Each number is 128 + 24 x the weight over the matrix's rms, rounded and kept within 0 to 255. Layers, rows and columns count from 0. Numbers have three digits each.

# layer 7 MLP gate, 512x256, rms 0.0684, rows 249-267, columns 0-255
140100148152151190116108081131102109147123173095155156186184113112130126134093154136102106113104086142112167166132080162147102122141176137164162127135125102102142104142125117102164135150126135125122126137090127097147151126152142163106151137106155126113123182122103096130130113177127108148116106146166127129138105138135139138143123108113115144093113118132156134132140135109147117131141153143156162132111131129155164114138136145080139133111110145131122117123127147133190083116087122097119173112114119102114114135163069105122100150090131087155158139136169136147125116118125126117149123099160097163154108145153139152131143144150112153124132150114102121100164160135135138144149143160129149119095106129090095144112129117086108123115167121146106145166146129163141121145135098
145116120115140125146121155116124141103115149151141138141136132142077145096156106138114130122130087102138159111083129167139119086141075106146150152122117132150149117170109111103108147084131152081157174106139097124137141066161111097077101119114101145171127164151132192106122113096177138162166102111105112130121130115119122134131088141178127068151110110110128111162093086136110127156133103169108133132111125163139124149146147114110143129121136113127141092133148127132177136081116123080103122179148121103177149122151171085144120130170137119099105128108109153119077122102060102105096154175115106113130132131076133144120074113172087108168149133120173111098083091132117096132148111121145159099130131123130141107119116135147118126169144153083177164160105125093136135149166144
132136114137127134140154117137110153129083129114128082092138178142130135149127142174101077110115131133168140102145136160132146114158153137140112158104147096104129159119134127126089153085148163148106115111131106126171144136149109132137131092078140124123152134112096141097148118110133103110143051122120110128115080124149136126168130135111127160123132126085116134128124138148138152093085086166110132146138107122158108126123131143168148101092092152157119122090131122094124113123105117076076127092144111113150139132100138072106162108128174111141110129134149122100134105147127120164149121162169088123138098094116168173095146130146133164122119123119092129162088123158117149110122115109107154130122095141082124169103111126145100106116116133129126109200114151123113139132178136
070159091146097151149127101122140108112141107125172121150105125120118145161099140113116149143155132107136131115148113111110138132121142115141100156089113091094132172153123123129124124149113134122156167126105129105134131129114129141149158119143133119126095063105101145132141120151112109127120128099141141110156133154115129109109140111088088117169156117096149127131125133132128121155115131120105135107119113096096111130172145108105140158121143141118098161141158079146112183123107120132127122106136172110123108142158102151137134127135130157157128139130117096096142164175136143167156091137111124084121098123094090147098118108144101117134167126126110114131105131086138127081091143153143133134129164126097149118136124141139157126147150149102145110131096201095147104142126142
095167135144096135143140111144152100111098140160153142106117102102134093097104081128096142143150093130115156115135107092095154091139118114146188114106150122150080161157125092116115122120106186156157170160104100145104135115152127120103081088112073133109098125128134115121122136094122134132125098102108129137134191145125119084131095088113178148174160153177159085154156113132080126115152074140107176145155127170121110098137176123125127123088164138121135136134086115125143142121134155116118145113120120162119137086141167096115150126131136140097133142131128168132120129112088131096149180104105126162127128151134124080127144091139085125104135157104200128117076144139131134113160132118100117121116091134119130137160126156126111153106135173111118148137139096131161141147151187
110186129183069135179111143138130109147163128104115140116125180111137117101134077105130140106135140126115122103133108144093132123102078160124145142113129134101120120138137134108081124128115151116180137165162104147113168127124166118122164122118120148140079111129138145133135140116098166124128185116157137111081109159133124151122146070144141121133162094143117138180144118127080096127128146125108129079165138099137153127111123087115104102113133117134156129147153113175136171099139124153143122180124137151107109105092107162141093143125148144127090188119137116126069137103111100124149140112161152125121175128112151128125143124099096135137148111131153150120112132120126118131159138162111116112129106115142128091129144148146142152183172152083133129098097097108107129136086143
116119136149110163148147108136199139077135126090163142118171101129101130134150144181109127117126130123150112138100091142110122115135168140108151120171092125142091129108135100129133127138122144111120160155134133134152135114125142123096096170115120127097127043143177143165179147158106118124117132080143161150124153132083105110166121117099187121131127112117117109169136152128136140158110135088122131094107140141096172151120112143134134085084146126112167126116142140126110129137112163136168148136162182127142118137093114129132145156145099072136137145118123096135104110166180113168159164142103132082139136126127122112092090153128147168152138128147133154144191127125099096088109086121128113122125149113132135109104105172135133126161109157147096094125127099123153167121093154
111128150115089162082140141091100126133088096140150123135112116093125133177090189146074109116079136139103143147115154162127104145097127093119103165171127136167105112112121173126128126134109122155115106118125114108108113121128102165129161149118134142101109143084161145187120131131157116100122131126138148101112114109135140166096146100125131115130131164107139131145123135077104128138121105136122104091093123148122124128139110141155138097143121099124128145131157115142112102150081091102127087126153115097077077169126135107139121133150130136112140128120148114081145150150134141109112114103184106162119114119120087124123119109161125115093154164111083090138176136159130146154139141163137129109104114169121123161140103132114134131102139151172096134154101096148168102143143080
167142141161114120124153173104132116161123112080115108148158154150095134109151137137156140053084116168109175115114115156115126149159141122156145171131131120104136136148140099131130136123111165119178158123133111134104126142143131134126143178117136147108149135139107115145093095120143132090134126109130131142095091146118165118083115094108112154162133124145144119119138119100155152103109172127134124108101166137134139128092168143165098175138095144175127155134124109118132120112151098143108115180100143157091087133121106118087156102116145154161165122153111110143105122165141109117101111138132112121120097141113100135139156086133119159132121117115105125110118122148112080091134113128119185124127165089105133129137146106161113142154153165114155106078136133131118121159108173
087131132170106123107115139113130141142097108142111105075156134114122117154132163141088128124171105089113104086091139095120115113128173125097114158152137142132127125112129163143148130183171123132156084111117085168117130112098120139130115134156106124088116140099132077112092100149115135119115119119105151143165176095151145114126158090111127102092176139145119156140101113089129148114093145140159148140133136098146134123138152099129116125103086135144154161110101090160163128122156075101172125139154136196091142111156117139096112076116114159125122138118185128124156125206125148153141065131128138126125113144080126183151137127148120143161138110113090134162105132132122146166141130176128132125115136138140146133156113141109124160121151165143133129152146185096125179137103098
136118139126082166170116173132117129154167101125185119116141129128144140107120108147124169135105114111128120153136092190122132113112121109080138162107153179169107143176127087144144104134122158114160161148103083169121136163127182131123111139115108138074112143155118100091120120129103125107143137104097094122139143162082106162152134130113125137177122110128154112126148122100071131138132088131146113096127111129139128123146158147113145108120112135139118154118126129128109153104110142130114106096126130124149120061128131081109146155137125110082160147137117170109138103154135108112126161171134124162097152159161157079115137102089128127166153099127112153134121143109110090099130134075104130166142142107107133121138119127125136169100172118090159153173087125150122149088153194
089128098157131154099172128115136149116123112105137099161145145136130131127117113127154104142119111112159145129124154138114089117142097161106181118139157109131117166164123113136126107183092155125099108115143125146105094122118109093147081154119132153115173155088115143132096148146119156134125108112132142136108111162143089138129154156115145120136032116158161108139145163138115130132146151105145082115087140139121143123173151134157136086165175109131112162117102116137133126101130169141126144155120114136113108158102137133097128119144096074123110156188134137123147131100121130110163145129085104182140116157146179103079081103130117126125152112122114122106156104103124106100097078086145127107102133101125109089149157155104104159125153113137145125133113067114118103100130132
163098180116130152127106070112102132115128125083151106161119090134101091097127158105163154119125142071108126099096166116105130125147093134118144119107130110119162128134134170135147171132117109138134107159105129135121121146094185135158122111117143138141108148144166101117166120116143097134115137139149138122126109164121091064154089103145089136088128147127134114169137118128117108089120114112112138130129105118144108103104141148124155134104129149156129109158159115075121116092135100120121145090116124115136127120142088102102116106193134173128110140131171124062126116128142128114116167115096119138149129136118133145154135122141149144171107085098131141059143092119119118119136142101162113128132111144091147114147127161147095143153149154139123114095172125131136163149132143
122143109124134121106117110108097128136118165137139119172115126131105125105094164151151100088088175108107139137113123117117131122142118160131089123160115139121100124115131119139080097161166136142136103121159128099156178145132098145117115118079094141112070145107126134169156111119103153109100091140158114139174099096164142118123190087136130146103112126099112153096109086111143132123115135155141105160106130133152159137141160111085093165108115141157147116115100150123169122092098088142126145172117116159105090180139160083142134144121124096128123121154164117136159142089136146181129105126133126161116133130171154135165126159160157147090114108132112041155154139148127110099153130129133119162061091131161088129132103111097141086157103152144147125159085102133184138165163096
110124106161102145133139096148159085102149139119117108113133106125135171137128092118137135100110147119130103142099125131112136102148122117104102107107125126137086111161187091125104141187104143149133113141118112143161160127131118092090105111111059105117123131127120085198143171129146126147132144102147115056122121106122153078109139075136169137098148146147141101105131130142117093126178097153156092101166115121119136153106095086141091160104131090144114101115127110131155165126145133175155130133166139134110107124143150090084135117102083164144140127080180128080138128099083145147151125181136116113127118141065180129082117100115082186122106149140134127118176140167129128107139122132137118109125117159149122123134163133159122154130144149101174094135086130097116110088096138
173100163133166141114105121139081099156096110124133092178131128142128146094124143120068124115132107154097149102128098151101163089146146166132134133147086161154147142116130129143159147132120140121161155140139107105114162123129108112104146104146128152146113112100122096163133141073140137132156099134126094100151112133166100123132138097109129138126138157168101141133197095120146124153100144126117125126172077095155149133139102141118125176133125175179132103197095148150130112106109086124091134153149114109105127077135119106088104139088093109125145098184118154114146113146098135096152155120170185145131116112124134132172126158101118161131137118134118075148154174129119146114172165086150172130154128184143129152122106147129159123087161161138131104141162124092129111090134158
112109137115118137163139097121140109122136134155146121131092151150074154081168120098170124109137105118109149120140171119141098098136132123124145151115140118109151129093115166129131099116094136180144136145140067121168175162153142133137125091113103124108141115122110122082114160090148139151093133137128097146112115146110145128120136090150150106119160096148151124196105154151129087144114154092137134137118119138137151128104168159109098113122133082139097131125172109129143127128090129099122116108132148148114116132108171094126163109113154144094130145166140139156171118143076153112099112153072109161141123170127150106158135124142090143129132107186129142122126144144118141098166117100094137130109105161141090156101133114127122146140144085113139093100136096119094128131133147
145151097154117141112113116121113163117177090120126111116139095161084126122132060151148160112133128123166114114160143172125098098125110136128089160108172116168125120118114127142110127131159157114102137110124102094124136131120098119142136149102106136091111110099137146134128199183078167096127098110165101132121141128101146106191164119133132085160084149124057174174148152132167136134144159111130108121116108172113131127138121117129133103107119080125150130130118166129141141097141112075079115164103140114136129094099122125134126138135132124121119133150148142149115097105129174133147139133073122122144143129129157125133079125133144102161119113131128096154117171101084162177126118059162094123118096114132104103130146154094187144132166122081137147129118145124134110101111143
099125156127141123119128179120178129112113183133125116134115136140095133133103173147073134125131111087096158112152169125111090113143144119117131116130137145144105181126143105139159124126112170141131122145141100154137113162152105140085118119123096163142150149125087107129122122107114140090126108108131114118109096120177085136138121139139142139133125118142205151101108128112198142139147162157174109125124121127111151118167118103151125088150064136180114116160110142156149147126088119148123117146133142169125146136104122146159125092165135143112175099122132148087105126117155143124130146127124132114124116109174158128137132103154157130139138099118066089138120066133136126129076133138176155132122110088095148120157110141134127173138115162101142118152150106145133137132123111
# layer 7 MLP up, 512x256, rms 0.0724, rows 249-266, columns 0-255
099160110150118132149105148208137139146144139141128140106123131144134095146150100128125148142110178176124133115104155158077092116094117147130158155090127141116191125112131141098181126123122153130132119088117118127140133139116123154131114138112158131134156130109110179106099140132126157100122174115141107101123135149133141107131145123160125138121121152101094119115145123170067118106131140147160119139142136129131133172112138137115103056129127102134135102147167136098108117111130152142084130156098122130150126126121128142090149118108155159139131161139138155125075133107149160118116114143140131125096136138098159114130101104128146152164135138107144153116112136136113120139128123175116159128138141124141114123112091124092124172106141126119140124110130103137123157123136126
108116115190180203135141092166120132130151087104125115096110106146107095128179135140121163173123153144156104189149114155140133125140133168156136154139153147141085127104155120129083181163089110139137159166129143156116129111082139162118132111157127113126126098128141115139151136172107126084082137112102168104102099142113095063151107112069136105141140158160137146135120131157143114096140130111156107111165150076145119138117107143153166070117127135115168123136112129159151141131154129128128107132098172126059075160137108115107187127144143118135163117174146087119165144145142147143126126114108119141097127104116133110128111087121077102099155131140154151161166183116116115129125165059126181144149115153148139139131163081107137164153175112114189130129104136125157121128118107
143099106128121141131118154119086097118146149119137131109133131141065127151137135148132117122135157151138115082136129141116123113152109148139081205116150147112133155146149164159153116161123146115119139092083131159097145134159168156127125142141147122138133089115166089143149128102096098113120101135135083126116141144136114121131108145118144129099153091138116118122213115168125123115155126145156106128146139086145124187115119157101133148138143156141120094134124161125174113102129120100142174134087153106119076090153128120113131111083094122082144163123178127115094133159167115143143123103137165137135102153118090133075112122103136103121135088086128139133136132127121100108130100129102150102128107105117130126159111121114166130077079131096138148129128139132152115125161149
126141127141129131121102109127169134128112120145120140131077118123164121145138102091128147138155135125139141149116123136140106119137143124135122143133122130110130100135148122094143129114141122166145115170150137148150147127129149147136136129133138069187150158142075086152154159129148113107088112127102142123159165101146147127118125134140115114115114122097107123118169150164164139157178114122171131110121129129128138116134118138158135157123163123109111113120144130134101136137142145173096094105120122143130166155162161133116095119133095140128149156107155098108158122121177144135121096124129135161163123134124122112132147119113113127168106120151149111158140137143120076115130098148113104113155099120147186081118126107089130147127112092104138131104092131098151165162125110
181148153128105145113070155101098116111100129131131121129106139147137094174081157125114102109134110100122145104128142142164179133135142116156118129150105124137128187079171143122104152107095144110083145143105084136130101143099132132110143139123121125082127106123100085137131113125136119112105110120104094149100081118166127129091120135086100168137120116108159141116127104139139107140085137139103130172124124103115141125173151197117163102127158136155122124118142144147157120143104093096124165122137095113116137128129090082104102076122148132147141145142080080139124136144102089158103100111115098112104127110120113126144187130114153130128085142130131143102082107136121116115124117128091176123128200143124095094112120145109079126162109141130076174141164156189116090129154135
084168165125133137150149137155127187150161150115138097094143136085133112126124141162121125140119116126109123131132126156089162133131149121135155174120130165102146122125146115135162092130141116131181083119138139113120129164155089113106136141113148105145155171140152150101134111084097142098142138128118107153123111151123133135101146122137118092182141116113147167112130162090134156145124179112142118108143118140097104144138123112162117111127109144126100132086130136107155121120123113149128117146135131121163103119144108114120130100131169146152139123141161102101071138115138182090108139141122138125129110119104138137084122122097154098121125146167176143180111122107130118116152142153121140137109154109140180100115142147123088141138159167100123138131134119142150115133137136
093134097105108124146102166178127145093131098125108114154146163100137098150107111146115162092134132151098121123057128160070121146112144105129087130135114122167098164164153157132158143137185155097144145143132127081127142081091126115152111134111134120144131104077153141110151159141110124141134104062145105129132139144119109138121119124126150097162117080151121123124095119128090111116101100133109137129113172135145152156098137115126100126083105089104160104146090173116164140132129162107127125136138161111136108089113144182127117128138158105063162189119131117100089110112149138171106194151117156127082107129122125119111110175133127160129171081126120149111120166129068114085135107189157115131108174120097114151145124148182131155179098146114171166126170129188129159142102164
126094147144090106160158147119154082129149149124133154106115155137129135120109150153123142093157154107125166146133114128149135127121071090127124106124145173109102124119098127097131104183163142123153130118125133118134130096130111126135106118160079118131104118073123123134133170116109125159137106108083175195114131135133141156136110113118117133120146140110126163108125110100103094119118109088111118128087127117146126139125117173126098111138128114127129137117155119144142110114124122181140122107093156158158113122158120152118075134133122154125137134076102137161116143144153158120118152121137143115145145163153137127093125143122112108105137118118141109114122116131087106158121159197116128108122154131103151139126116142111137139155086153116141118132170135114135142131121116
096105133102126122129126138129111103108136126132153127107112107133124148125088151164137124132116085082089175127145100126136143150127150152159119141111051137130105155128141117113120099115080124097089125164169123125148099117113124121137165178115140155134077135121093117171092145120133157146131115130115146105134143086135114140121099180142117152134125142104114137094179094111082151130133141153123125129166125105132137101145091148111080102141057119136121124109085152141118085140134117094117090147145086142123075102167053131116108104151160117144165175136161137110165129117138119133093110100157109136147108118130110125140158147183122129105144141116059116149126164097126110117152145151122145140120147139113078144169133084119150097126132158140126111144160136138124106120170110
119072147134126111132119125178101150127092130106123114139145146100137082124142139117092111142124138120104127128140138143150122121105160155152101131106088124152151117128142129135133114152143142121123142139116073112159143088143101110148101171106093104088085147099115135114132123108142126105158114139134129149122117131135175142097124124158120149136112134101125156156126116107124188076141178155116117122145151115160100163115120147181129098152052092128095147129120118067141138180109129126119082141138123092123136196146112121138075112118121150110151148141140111127098122101120153124168132131132128178084110109126139107113091120104118122098127115138128131148117123099143130118113125126155144111126127155168141099107069107081162131141136184114126135137104092113121116144127116
137124107068135134086171139124101123116178147045121108088127186175140132127102100151115125149108118134148101119140159131119120142170115143129144191162093066155114120147166143168108175100105162163104129145098149100129104118120106110124136086135131153107091095122134126139134113136140155123183149135073096143128125128103187182156159144129138114121131105099136134150144113112069084132086134138088089120129158096135107149134142117123121181127108085120128092104091122113123162164104081110092090110160150115125118115103133126126101150143166111104138128099089086115149127141109116144095128132159071140128125081122065130116119125125132124159146137149154090084125138156089111184100087142152107157106153132105109153133125117127159141154152107107129143150095150153110134112102149
154120125135150125107147145132140148131168138134163155152116139148109138143120088160122126107111177135142140091107125102120113127143143110136130150128143122162144150169091112132144136165149098174094137143101177125124134146094132118117103165118124115134118154170137097150093103153130161186142113117159089127121144150108128108147133138168128155106082072176125128119102160136112145124167159142130133131109126117141112113181152091134105146156106115122117167172163139154066109127123158126125086091110106125139056128086136118120143113158136133136108149164176141102109126121145166066103123122157094138143147095135138114114103170163156088160131110115134099152087083148134082091108110132143121129106140088138111087148141144152137164094068118112108107124163126149134084121184102
140111121163158132138140159106107132110143110111156134145139119112121149105139133139129136131150135122120132100125098137191096137119181094128134112165083111158158140164161127120108120134120121147141103133076146091124144134107162125148125141089125131101146106121093135104103145151168076123093139138161125125126162128104182108139128163117136089155133100144115132119132110116123142124122087107094135127131112109164128126139126156099121112133091179124102128159147143149120116118129121146112114127132145132108137150106135105158097176096147109137124126111097143100142125074115110093115109104142113094142136152127139148126132137147126118176165112130109104173163139112124093101155135129148123139122076120139127107111130106111173144156136118116190136114125103126141151107124121
117131107130098091077124147142139146124156116188146123125109118168110097107132092084177124108068129144135116116127083122114128130145092118109124141120123123167089176174183135147130143115132144123144117148150151122116127135127117123169126126133133131113129116098163145094152142097164142118115141123098117115120107137157142151093116128125170114131150131142153102152160134154093096081120118151124120144140140120142106149128089143152144136140174120143109157154134124131156148097136118120136126126161113171102153104096158130147144111110136097089137161123113098149168160119103142151092145162110126153075092109109133110105147107126140098105125151144112099130129166085106117119151121116174133130084123124150099116162133143127128135131128150120139155133055076161084055079138122
112143124130182192157128104117164128120156137122154117095131142129125112125162101144121064211137125113149108142121094169123143116136163186130133138099134150140141127175152079093152124116081146159129118159073142058129148107079129122145149114147122108170095120179132126146159109139162120135147133111118147149100098123130142134167108127134135131125142138105176135148115128176088089131146106142134137129147142152126109147111127148135145125127142108096119133126173091108128159120133175134097124152120116173116110113110110115144139175131151124173090111139162103108094123145115124146133162147120100115155113115110108105091112124121115163150127122166126153129124131122135124113143125151116138160175139132150106143133114120106131103121145110100196157098145120133148152125148102
130111130109110130108142131117095120109123151151108167162109125174104146141135140149170074108092111068136117114118122169109129120144167102181131143121109123102099144125155172128121158110117101148151150102100142149122110114122109098120126155107108151101149148136104124093091129128105122156142135130131109159116062148121118154103139139127097108107148183098124116153107162110173116152129160164114127120115143107152139134124125154127149134128116101164129132134134103139106137155095099035095171103113103117162137164156113116174094085140113087118117127147099090142119111151102140138075142137133090138178131112115104114110121122160122155075172136156113129141120092124109101113118146156167113085088142119131149135163141158154144146138145142145143119090133131134145091156137109
154112186131084123139158134141155107140120160146164138119100141171165133100131120121153140121086128081122105105118139132153161126117146097128170151125140141145075137168138125107082163114114145135104137132085089115127087131127139140127113122155079088119141170149104123119111167203167112115118141115097101130129122137159122132103093132096152118183140134122138119107100106134158109170139138143144129133120112119148147119139159174135123149141131103162144143106179147124120168089153127138102098098124179086145104137120136128133152108148114157121144122132148125139168129135128125112132117161143138134160116142110151133139154136118113108133118106154133125131102120112128124077162134131114161145141115148101103136111096120136127146144102128100138108096109112155118117116153156
142132076134122094115149140104119115097120175138115117134110159119165094140119145124142140139148131109107129075160106147124136144151117112137112191107131135128104113106180114137148119111132168145133007066162109088129156078103077136077176172121149139178121094134149117129126122095128139115119124126102098118144172143074108121139164118080150151160139144089148139119114065134131103101165170142133115156111156119148156143112132105098141122145089099141101160104110096100106128130129105109133138120107127128104140119134110123162073145148111139085113161112137131134072146115141091160127126144115125143094143138117095141121128126153127086134134096110147135140081088135126146129117155155107144120127130143154146128153111141160083115108112105185103163111102114126127078103123118
# layer 7 MLP down (transposed), 512x256, rms 0.0673, rows 249-266, columns 0-255
162127144150142139104117132079120111094113161088115116172159102125137127139081174178107153115125105098097116143141118134132121135157161124163130110164161108098152135132136121133110094146113102098133165161137132154124137099121183093121125177114103138114137168106141121097132091156148119152105119160104107164113140123121139123096110138119151150120128097126132125131136130079150148168128148115089143137122128147117135090120129167158131141107086109129100135130114088145171139096132103135151150130154154092137151124163120126108120152122139103129149145127122091103105130152112106153144097097132106164168076102143113151155135092123126104097134076141094126126125113123102102119183142117119104092118152103134112137102144134137134112159120138103088125133144163113161139164126141
128122100107174151159142135133135156147134122132118160104108110090130123078134155081120107105167106145180141113145109159143149073094154157084147158076161100079136111094135125120114151105148108091104144093127151110129123165084073126124152128131140136168115131084144129066144141136121110147130113116122124152101082102153097116152085140142110129110104153118127139179174178139133141115102118101142151152085171146097109117144117168124126161118122116104099163124158115142085101141125132078083105109104103115128124088110143130120124154158175102166116107124123159111132138139114109110155142100125110082146085142128140157083055166183159086126087129155101172075133125137163142103131099125152163118074185125143130129139085082158083115160117113142174124114111145114145129123138133
098113138141112128184147110095144138133131114172133157125139098136104129134118151113150088133158090138096092116145115148136088168145157139104139127112092156141103145099110102137131123170109121127140149126138092133173080133099156116160169088141167178085113130122107148146115091102134132120119158076123140172121096163141104132122164140128179099090155130116132110166118130096104133126128128116149138168127159130112099120149084122172147128124120094125105104118142115162132112135145146106177122073119116118143129170149149110123135139161106130110089130114139139131125127177090140148156150122143079123135113131117141139138147088134131156114105158105124109132146142112119136162141156116125127135127125120092152117125091108125124144100112089140176139151078084135133074162138104
140159149112168125106170163132143145126170173115130152146117116142122124104118151120120193110155122100131163152157182113098109129111126108125118084118145122151152117143132098129150126131146100129132083127124122093128190129141121148130098118131122135146121129139152156139144160108089088135122100151170093146110133100138162141094129090110127151160106134151119109103106126097125118114141181142089092174110108158160126107123102135131094109103156128146131147121152130131162127127141099114154108145122149169151145136088082138126098143137128093092146145107139124124163133109136135130106096125117125137108153146133109121118097110164138102152131108132121110146145137127147143101106156106134158126122120098134123124125077131123154158156113159142113124171166125162112138108086140
130114133108157170117115122109090105093123114149142052129109132070161163120132102129154088128127128126126127132103139147137138104100154162090135135147129161127158124097125149118088158163155123179089142118107103138162144134121076153123160120157141122124125158102121114125125129106167102078120138132172129146174105170104144115200151142127123127106092147108127098176091164114124161111150141162122128139163141074153149094111119137145168135153087125144136162161113101120140114101084120177086131134160153122107111157150146121104079088104103163167096107150122109111115126119164187142161116156138152155167166143124101120161103101130178135142196131117123124135129157142110099119117145118105089096104084107161118137106062123146138118148154117115144113113132094121103110133096135
171145108140164131120124138134142109114131122138147124135129103139130144124145124151148104143147141116119136148126109132121129177149124126123154113134093145126157128156148121151144103109139133126128149128147155176122128102114134116120099141152136117086126119090119158103129159128180156156118152150113117165129142152135153128101123114107118184094191111176155126134149101147154078143107105153137138113183129129131129090140140096122145137092203094169121128090130122101076136125162109137119188117146109112119131132143144102207154113140096090096082115103131119135122143111093154109102141107143170145167136134149155098127139115100143116105113118115136121138117131152115130128125101107139121096130102168126125107130138142104171167122133147118153096162136111126155142155130105
122140140118129088118109112125110139138171157159114137128132142151160151138126130130124106141125106115095147150098128152127144183147139086126139100131129122152144154141083140121092107116128147139120109130182121101117101183143074118137133109139138118120122122129121121116118121137143122142141109227090095135125131151158136138140094094143145100157078122113153102142090108157147153092124116148075156095108170161154142094133109168154135150105130163140168149103091114124114095086117124145087203109154138146106122171150115102147100120127187126133097176142139142093134131132065125129154081106108112099160100125138124103110106099153156143100119133139107168109146101104144135137103156113153061132166096083124122141122106108117163133167143133109154108197164147108141150149134150
146151080138134137085075095100131138113108096124145130134160129121153085120117085152129120148158118164101124111139099129144162105118174146102130139121090112132121168107159121157108150089127128078097128169117108129129140137120103125127117157143177141093119100147127146130150073118155149149101140181169139068126105105113143126153132132132154100095123106132134099147143117111148128158143123167124131139131117156167083123098113115088180145116111148121142116152103086108110125148109140081084126158164103121156148138099151097140115144110143131133116121140129086123138114131134118151135090132167126134110143087079118088140121115146099151135125138144103150117134131127113089123140135093104124146131141116142108134112104077152136109128125138164159104124137145156183097115146129
135122130109116183158107106165091129112148151111128151145129154114122150145130132138144080140167112111127089148133098129126150183142110107093145151163176139142139113147091143145134072153121113096127141114152124126108112137133135123105118123121131084117149161174139151094128103110107132125105131058150143138163151179131129122093102142148102129118129104129100135158109115098103139100140129137102158150161166120158105130159151166164142143107129136097173122096143105128126126121079122131057112115105140126093133149162150168109123114127135114122132161196159090092175094163122115127119113092135111124110120121102097162119127154077088085148137112159136149064134166076142156089118126124154163132110122144167111115149136102154116111108113110136099136124166106178122088125147109
160141134113107169118121146120139118128115147166134169127097133111142126098137125123118150137122109102089138136134139119138104227140112137133137088152118169126126146123120174109133154097116117137100115130103113155134103127124126140090185123152114140145108152096136124128127129130111149170112131154126087125163087104106118114113186143078160143066139162115165103075122112153141103122126101129137142143145118126149156114148175121076173091096130158143126144147143123142120118088118129168099134152123114135141152113134178118121149150111119121127128116121105136149101113189138148144149126131065176112147134131144113103129136153125132132111141139127120110138149154170112123156101106074113109052122116122111149168121134146155133124173091158126139129138130144117152111144123144
095114116168145190106169113128157124130147114171138082141143142121101153129140104153145116113141105148140122149139156117122116083119162137150140165129132135137124144152103114090131163124121091098088140084115063134123170086200104135134131165155108166124132134099133129175118140109097153163144141138100098141161110148128104141110153154137108128109147144137112130106143155163130157084126151169155117149143135128157175142080118125142129082117159116161129105160124119079144068126177122137132100103107145089141121106133162207111161117137097138172139108130125116119179145156114144099100108121136119069141087110079135131157106159109097153109106165139129151067128160136157129097083163141138156154136167158103109149138132107085099089135099114165180126102123126160115080114130123
097135177175125132121152143141110128165089167119116114143087147101093112135141149145132136151148081146100151145151127154139137172155128115146126126182130120120139121111134122118097151113166119107132127198093139153176065124144120128137117171148165146095157117113131118111148130092122126152115116126119154130109133094098118094076150116140142131110142124078091112111098139131143121148123150099157150146133168120093160088117153135101105131164112143146173143104087065174162133076115131116127136157148149140113157137168144107155145079097155140125171101151068124129160111168136107153116104139098125172115130092105119152137157148121136110116118115107104138121131149161183155113092146122105156112127171120138094129157172127124159107126116127118105152116133153138137114128109139
117165154099127137138098108101085144161114161137106113128130156123133140136129113134099115097136135148152095137128140090094125154087122174129120108133139167122122109135151119125131089109166082097184136134188109116082125128126113123105163135156100113133141111146121093129150149160099175103169106052152134141100101125141128137078147141116156140142150125100118116143144142107130155099100133155106109141167174108097178159108144079119128154138108071125163123129111137130104144164140126134136141140185130128122123174148120104127154109122116130149153090149123116122127150134161125159126159154103153157092137085089146114155119097091099156103116118177109099110126166098128166128138169142118130142170159126121130134130134138135122120086120119136113125189120131122127099161087137
146143157109111122147173105116117109145166124122144088152117129080136122145147120095109141126102113091112146136114087143103125208094129142148108117118106118079149097104169132149134110149146176154153076120138146171148108088134128121153114108129138118158127139136122141144135113128097067066116132143177122124101149095099096122132130127135101133164109133143145111107153126121092131162127130070097098098087132130153117116096145113119120141101100182125132128128098123143118135131121147135117133149110163153129091103147097122138158124128114142116134120156140152148089132126122139144177135124101125175140076091166152143107137152117098114127128162163132094108117136132148144124143103139138144153177084157143090127129144117107176129114135112123089122166160106136157137147098125
154086135134106117103145166115078141144125140149163137104129101107106114119150129118166170149078105098110136121085164150123122110158102112114066129182143120126082113170110112169117091132140177165125109131179115135144154134128106142110115099142128137140117131117119110153091124085160169145152098128144125122125113130082159133154109098135117145144148170189148159092166110146112140154135053135142119116082122108176142142094160096132149134132143156110155118113131132167113162136127138117130136158111113141134138125139140100131134108111094117084106118137149139093159133094107103120129154117088117131173133137085137138109048165157101129138108115174134139144116137175121128144127109125165147177105143151168120100133139135057131164101138137102125150124126181184140110143127125
125125127092125129131133145146136109100149121150144124129080141104132145148148135128152167146103142153094149099148117114079103167131139115121129133110141183146095155167120111115083164112120139154121159139142122140132102162158139142119138164134134116103149156153156147142112152107160161131117145092099158058086199108100121133112158137106140149182087129126174089133070145128108106147115114114101137106118167132121177115141122115125095119081128153162104112091153085094087131175122164129161117131110179126167128138169120168121179135115095175111146129136117102078133113128151151174085161114137107167115174109122154106122138133160181139126127120092140115138104131162146120136101095160114095081125121138163090103101117136153101139150196143100121131112062149125118124115128134
148123098141142149154081088120193112109080102105139117112157157103131114132136120176112145090091127122143142133123110148135124132168077132088128136114098128133165116099075104142123067165144148147096126093118125109073129114096137100144122120155129145152135091112111117127113107110125161145148118184116166145124152126096142144161133139148099137094153118159105110101136113123105117108117121098142114088142111103110160118152158128161118132161127085148117123116100154142142116125104114166105137146118094121099100132115098128118077121122090136140096165121121137115124133123113112102142164115129160144163156130098142151140142136131124131100097121063111108158192144102091133136108159124128133121120127164090125124116122140105132108123114095155118154160166074160103109164153139
169133136138123134154133135175138124133109127120108118109131119105045139126143070074131150097134134146121111108114067157108147140143139110119160148062120164146135180120160159125128179138109154097132154166156116073105160099097093159141083124136153128136162148148108161114152158202132140166088115043146102124099176156135121142121154134128112108114097137097104135135167121143155122177131101086155135147087136127161133138133140155109132114103139093123150145126148093150142143097176141129123129100114141152165155114133170134129121180162108103131095123132118102126148149105119167153146095120124145127138110107129115130168159146129129138109178153093156102111114146095135166145148101167135090110101155142121105112107191153106123134147106131095122108165104128091137178118123112